config = dict(
    n_head=6,
    n_kv_head=6,
    positions='rope',
    attn_scale=0.204,
    lr_head=0.00566,
    doc_mask=True,
    dataset='wikipedia_en',
)
Each number is 500 + 40 x the weight over its row's rms, rounded and kept within 0 to 999. Layers, rows and columns count from 0. Numbers have three digits each. The size before them is the row's rms in percent of the matrix's.

# q: layer 5 attention query, 192x192, rms 0.114, rows 99-127, columns 96-191
# k: layer 5 attention key, 192x192, rms 0.113, rows 99-127, columns 96-191
# v: layer 5 attention value, 192x192, rms 0.108, rows 96-98, columns 96-191
# o: layer 5 attention output (transposed), 192x192, rms 0.19, rows 96-98, columns 96-191
q99 081:488528541419468527470486533551556536509516466509451537492599485458558491542488508476480399483400499454474490466454522511465409496500482425516521484467478502520502426488484463503500487523539530516511551479502463502521451523511399476486533549460436437508542516554479427501503506494540492506
k99 100:474501497510464486437469577529488493468491498454440530505565500515545515571495510426466455588423468441444465456466497522493474536473470456483591520488500457488479434488531445508517447470527502488483485505537440496473437558514413403491526528446488452497476531582458466535429521513582519548
q100 073:411502545519509475507484485472522539555444473556507427566510535544526509477508450481564474532400558529468486517481472540478471499453485469501474494418511538448545522493486584502512369512496477482491489527472434534440522500509448513495448453499468552441537493467549490534517554508480527496
k100 102:513505452562470576420492515504545432531499487548565478567492407425477542478487485516499500493600448522525488452513471505535536494442435517518514508473515462500512450511536516510583542470473501484596545441479476523518458550480443464434494552500508522463529463448471533553498511486560535458
q101 088:565444481525468484509504493505509496444507517457572606500503545521540489486534479465538572480429479505467525512498472462551516492527503558454498507523509500533463572490503393513464571522533505449506468533513559524506469552510533452463497474478562483490446459469440467520471515514476494521
k101 087:560469471506481496476547447513513495457562518493478522499514546507512484576573476403483557487464471539504487532529443506499482491509582563498491440477500433562498515513507518503510465492538533551565469517392543482523432498460511462491499509547493486434450403456462498581536517535506515468
q102 087:533492603549515518493473499545513518513565538475373489502525492568524412513509500477491436474561510434479456455437546483490468508565515433539459500530475509469492486520542502537494448496523539576498535455527452502539464559536465491504507490456426500478532544584483429518456502507541480511
k102 069:494447493543481527418436553504507525521511522487439549533499420502564466500517538493523476544512509437502466447507516499527524506549480427540504574446469464502453453581520515545449475461518490465479471455478419541519495580542461438499535519425500493501510541585508434499408549462549471509
q103 103:462507560451530491536515493474443498534474467534547483464521500475454442417591465555455528510496567490527485507530605463475487503545551454544484487446470483492510450487509556473518420493497497544507469503482467462541576454562480529531501472559542521501511555472497482491468507518525506541
k103 107:445521493453510498558479537424448546554492452514566458473501509426470473436544512577512530517504521513556464461509595494505487497517477473524497542393483482470506411529465506465508465491494452450496464525490470478476556496533493514509489502559540501499485527421532486464505486477467523502
q104 080:485478480561530589457528604528560550520500465498486510469487507474524501568535519536539463464450556500429464448458481540527537463533447476507526447475511556445457479479458529511448518517548498514528553583534509557461492524525511542516539534549471461511452439483500460450526392476439483463
k104 089:490516545536554594530511610461570517536454527526531514458463459509473505530501517538497455457478534514442449459532483553543584501515415474525503484533425487504511485483489542504539514502513454497488521545558497559440506478548459532468532541570483473567460466456531468506554370458440480493
q105 099:425575509537486522569463544420547465495471525601516495565579489605518503447432486496455463501480508475496483570505468463482515466485497435518525562522488459489548505459541554526457489540524499469385523531450446472508529525472468543520447509405502588561510407472556515501529542490500468523
k105 094:455570487546500492519505515431467470489524496595564488543510478554532545479497539492446478545506527527478506526430484511538519525462525461525521562546514498512553532372550466581479462532479457463344508533447463404471577475469519532514465479473536532523482478466524518499439517542476494466
q106 095:463468490538453492517499453557488504510478523503469549505577492553461403543528442526471444464559424514470459486538457525509507500524489395438521476484500521532500439487558441507480546418558497532492463488517395441492453494482500528435544553539531508520509517464539489567437536526445464535
k106 087:498561454552465571519545517555496493467469454506497575440499487500423522505507475485496518501476489550573514485523492526501537470519433368406516501485409493539477524438518486555499539439586504512462495439538412446574544524499522514470536545471482482475510523518524430537494555515479486490
q107 083:478456483532432515479467458510495551469501517486502496501531456476460496509458411445497550525508485523590426516511408541421516468557472535554468472491541464554417507454552530478512472430471497513594467507463462480485527490492526453456433511530557542561523554562531479528433510513419539467
k107 085:462501486602431580452524474521485523554399536439505486474479488497580575509429434442595518502500534563471479479479456536490492480547458560454471538478465453550451547479524464518512521487517507481538507495525445527426569520514520473483521492463494535542475505501523491458477501476442531493
q108 105:425482493545493532520483509464486535425470463570447485524488398480471567508528521435496516491489509521474502527464532499463495430430453463526481492472524460454542442446481480498452440550507529441529506556490463443503501465519448506475519508591449520528482502496546398482517508573524536531
k108 093:376491488476541528484489486506569511468484465581483507494470382472503540504486459492467476542444529491497503482486474492478554432513481527476523449485534501460525480441522506538432429529512517462503522554492506557458490474496454533474540455543474459512471487495525523496500495533515565429
q109 099:501533451496487496497518540523483494526559474494540548488547449586479495512579537446494560543476497578459463510445440480504474478461467449498486543486478533488484510443474469429519526521471506564462493464470473520527503474538524499492379565506547512404498513424528547527543475491557489501
k109 099:446523446486526496527530542534480502497578495490522552520549462552420558464526485518484525520460465478529470509458460500501419526463416458500490498539456541536463506454489500464537551532539443525446521441508475607577554518542490505440404500515522521502479488400466497516539444525549451473
q110 095:500505481420431496486447439532510507440534497407509525549483404481483551496512550496468537479473460475513465398433480454476525499498481504461568519433504524433508487484532495453503506483488523527524449495499507556518512495517428574443533504524459495530421495537477548525513518505544454450
k110 095:498518520421482503471418423539494471438536526478537524556485390463468547441475557474452531525556480488513465501464518447500525497501464483461514475452518483422506508541514542501502486473435532491476448441502507538518489402481496620471504537489474510546464515470487570578540531506493488481
q111 111:540481550485539450432561410487499450522457528536471491570449473520512489528492464485527522528575456438486466520470445402498577482513482481492541498561592523516535508490538608579476506471464509483455436480485517527451500511483569532470461533534583506453459484523507494510524518472444515443
k111 111:545488549475523520460573417503550477542414507528536532487469421548524531516440472557546554470618503471494466466475401410521571488496472502519512503458533519491498531468511586549448536454511493482479503510521538582510485509481521564520487499473547543476517462502549429476480549484496497485
q112 088:488542484505451516537499465491518477465543451553550551572532447455539525529453489521498428463536495528454543444485527524496514461533422415463484511435471525518424526522468498532566471455523486480509470533467493505494480637462581503475494420473470566499555460440527545471483528540442408502
k112 100:466515475493482574517482460518498510497554533571526522525508449490571555522439488476483489522531469518455550457514451547450567455516441414461419558470413466487480434528395521485543460506442466488459487488497479549505461549407556522474485501473466551477521451488493537507504489502476440515
q113 101:518499480476500471451522480383458568464473486530468552468484460524444488498536536579530519476519494490475557479531495507541448521506527553568551541521517517555490458481586456500464477461440496542515519468561498493501479530549503486511546514528453465530497468579583454492542507471438563449
k113 101:514493556495540468473500571446479499483465518517457516432486511552393482449530529559554505495520464531419500509490500494488425464534584559592580483545520511516514503441632453501446427469495494473514501503560454495420447543580473514545508515518470488537508504546533466514541515473451543490
q114 100:548498483500549502518407529578474470515497528582524502475514519531501466469483457497511479528551483451464495512533527463530478478569533429536531569463504513523554528533501464519469527497556527541519472567476462469457480485492479450450529523481523400533542516405486469451526450504520401484
k114 102:526514455443495514548452479552471490521533515534515503508475484535462490462499510535528472542527477454477489518505497491513480518579487414489518576510485558490549541532472456526480492521553532473507433540518472406462487501510522431441530509511539419467570506470457460444479437559505427473
q115 095:548426461522505496481394506522574428486447558518593514525447469536471504584484565422486508457472564500503454524486483495519536533509494426480516492516570455448500522431543485530520565552496467416510511521553461482546470494503579477460464477545438520455549462475503481533540457430490458473
k115 100:534501424498518392473400495496506530509512489495544485452453463512479486521523527451473530432497511462443471489512418508455520518464465454453553514451532475500510504487562460516451611504498469490498540489541494535544538509504557454475483443564451497509488485465529386529489425490480451515
q116 110:509513539475472549451483547487458459487494447439531537569529530468499517493521460477529418587492514473450561462486497466541444502531485518487547486452460524376506473518527458491490540494550589550522538540527473520454496509498466479496509569573491492543545476470498532448517440573488554531
k116 100:478512554430489537479473514512471443500473397416498517529540480488466511516506531450545459570476513493532570475513513478475494465502459573467508533430440542452510462496532447475484518509521626499491521502536467521483481555447503466513550609556560472547477485549488518490507418536541488526
q117 096:491515508540486519474425504453530505501506507541504469539580536539486434518472570423517516510457459544505408511472430592434498505514489512547504532450470533499452533477462530538570477447463520531507445510519410489456560441449476504444445472492493539537489436499521551523504511563410487447
k117 102:482559465532447565471459450518521493435514542470507474517590509542542501473513516493512570435480500532499453506446497584486481498492472468565537517420505507483492502475471472478459528499487590494484476450453464488501480447501538537455478558495460528537522492559516535504483507499442510465
q118 087:581542494528533451471473524456543533497546497558530462496529557527480435571475514517511456500463556429487494508481517523435479508493495516451572501497495427415498521431472516507553500532554487419538505559507443620482570527436511502470579473496532512531530491501440519515514444474579470469
k118 088:492545418493501435508492514476512522527542469550601531498480461520572516507541512524514507500463540491494468539466546534507500500475532506525532488492544361450491539460553548552501516538510514451477560505559545516505525438452559507473600531518466518546569559553472443511472458485567463552
q119 097:493465463520528464502550486503506501484536529534553570497525536511536386520467543492510483510558559490564446492469434473526475545542525495495450528508482547466551525516583480556489518506512493543457636446528509454475533445505588502493546441552508507477473457503550483540513444525555501513
k119 092:472396495505493526476445512473495547546520515531518580507553533540540435540499481525555451573543527444605511540494494529523479491518538482485436547477447502464555522509543475485488492451526421503468617507474439516525510429501545407394488464538446471485482507490468466575499509484576485509
q120 086:496463523454455542476406503488504467513467543472542425518449503499509540552464528454496525519485492510504565510480584457453454479513486515512457447538549494450541496485460424507437436478503440508472596466435478453466481466576485491537474504496522487469558473561523546577533498488539506533
k120 081:576493551469439445555495467502481507479502485477532505458453513499504524501495472516480489500477536467514549479442582446446398505487483520495516472504555497518543532456535406546474420499488455486461536466483482439537501463536461479529500428494485426564536465566504505520468489544506526560
q121 106:439562421481437448512486563612438478460528547455512507512501497505583512469480510504552428527435529483491569508463447520554455418491527490559537511456451534466520512556565580467437534538486470512536530475456382444504468538512424533496611486483453501518470512501472521492580504470426469498
k121 102:471517455441453475507445546560447511449500509516514525467530495520541515468514493500529468505476521459496619556462463505505478449507472512529492462483505544460541518509561615457491532493468442529619538471517410436469470518498388535506581521500463506494440546530467516504500496426431541511
q122 098:493512472441493559461535546455529559517481445538487453501512472488526537456455385527533437489476494553533465578511542569472485536498486493465452559548502547534531500523492540416515548468453559495511551494532438536457478483508442546519489525501450549504569575439544550496519449486545589585
k122 094:452524496471524557462572521468507502510494478494453498503547507477525542478491437525530522560484487514470491494529494576488578561485514512428522555559495524548490550486526511482480534449484491505480506505500430504489450477519434517534597606469487550476562528481489580480511469502467630533
q123 088:482483513448450523492515544459498502559469576413504527503451520564519526532486521488554510520514556467491545492494493500484441458459524585553543463522521521487468521463529454451492507502415514504437551525484533485481540463540464507597442477518533529439443538610474549505539450498535545544
k123 091:527516549479521474480443578442498504528439496468496556517524516485486502512528510452524486444463508499477545513424570431505393468442507554560504440483483537547525532494482435492491581475434470531473572487460524519507498492546462445566450502526573500549486506596486479552533471475533527538
q124 106:571541489459475460473526508474505419474503466463584435540535543525475591506502581546518498533534511511510524511464493468564444438495475532529497444376493535518582444458491505499536412484510509464515499463522484488501579459440535553509479536534473451444444490524480490372490528496505517414
k124 103:500460514466540514502509501471510466426522516487544480511564575604448540469477597480521468572505501495455517455484484523537446478546510529524543452429529538506630442461465495482538431506478503499457482494562476483450528455503549527506463512513519488459457555507482476482531533470497568435
q125 089:530503547485483463535502470511506584461490521455480464542467504500516581518393486484453502517487484486470465459449565457558586525523478506485448564518526509485533478556521536501504474518478500519446449471491434472496527552493488530513478519493463532534454493405524506500460503510544513532
k125 090:479511497498422572492485448513537550471457481540496430524462534499452515491390468519477436492471504458486497449472533468577547546482447489422448518489495509470554471547451544433489498467523479515464525464505508483540500521425515505478511523462471582514524465491489488527495520453465517511
q126 102:504503473447471498497515538483441496450450466471491501513512497470433506416565523538489472522502560524483559485466465398464455445458486532506423476469419467521464477550510504448504480531482452460515559496437527433445502466502471427554451483496528503505428547495470448519540554523456472427
k126 098:476536516496500509493511592510432508479514488530492501515513521467506523480531469554510438514538536508561589473513534491498386386459513486521424449499404474500464487505532548532503482513526412570559520466476535532478494502544488464529447489533503546516488596564531442527520514515489501482
q127 109:538510500468446486478565435472495492474606487491475515500493509490474593480476531488493493438576512511515511447462523473551497501480542501584466566479497457542501515426502491493526579425403515526526457447508524464502524481467498538585491439526442485465455497529476460481454592522512476470
k127 102:550505479479516492446483455489444525503545494496486483556525555509540502497474494479432475482531501486498502505494529472508493471491572517523529558494494480526508513435564511511522540472374553584453369441483565478481501474447534455546461395539481478481443507554484434453496587537488542465
v96 098:544484573462504513583463571524568555514496506481523519525537475521471476508479485466520496534538547510506474467473499531508470488548487486537492602528447477451457515453545509424439506474471561528477503545498504468517496482450518507451476558556483482442491540535472482521475459500529518389
o96 105:449538483541510522515516437469461494430493497545453458457504524527515578493519528543475471485528476524544522548523505461507551500471520504460469417510460470493530507573501513530544456592507442503544486498505480470474547560550524438521504467433473541533469505444488497464485558483420490577
v97 098:522465515525443459489486511430427414459511522518508483499497454501429532500478497518455504558538552562441474464504504507484450467475481509406477508494466515549462494483362569534539499515502505469581432464520508473487537418515470594467509476443542524526446494497444436527451556486546517498
o97 101:489519471488486539520507536546541633616501464450486570466556492459558460494516483523529470419493463454555500451501481523505515553530549469578500554514477542529533437490623403539441541453538465557490535498549502484530444532435447406494508543518420451541505492484534472547499461464501521505
v98 089:505538521498442494460457580521462399489519449569471522528502514506507459475578566506505473519477547534496470516440504492490476581522547530524465519448491511525471479476404484579418580488468484525545462471517521482507376452535461535427459515512509505460422476459560482430544572546466465513
o98 096:461482474515543473510532442489483605535458483468499521446521562462586493528383435543523516455470426510547501522572462513542523491532513530434526483537509473545520493592531495475538470486515466500483545514486471510481533532463583488573585493421547516521602526497497520568434459459524506516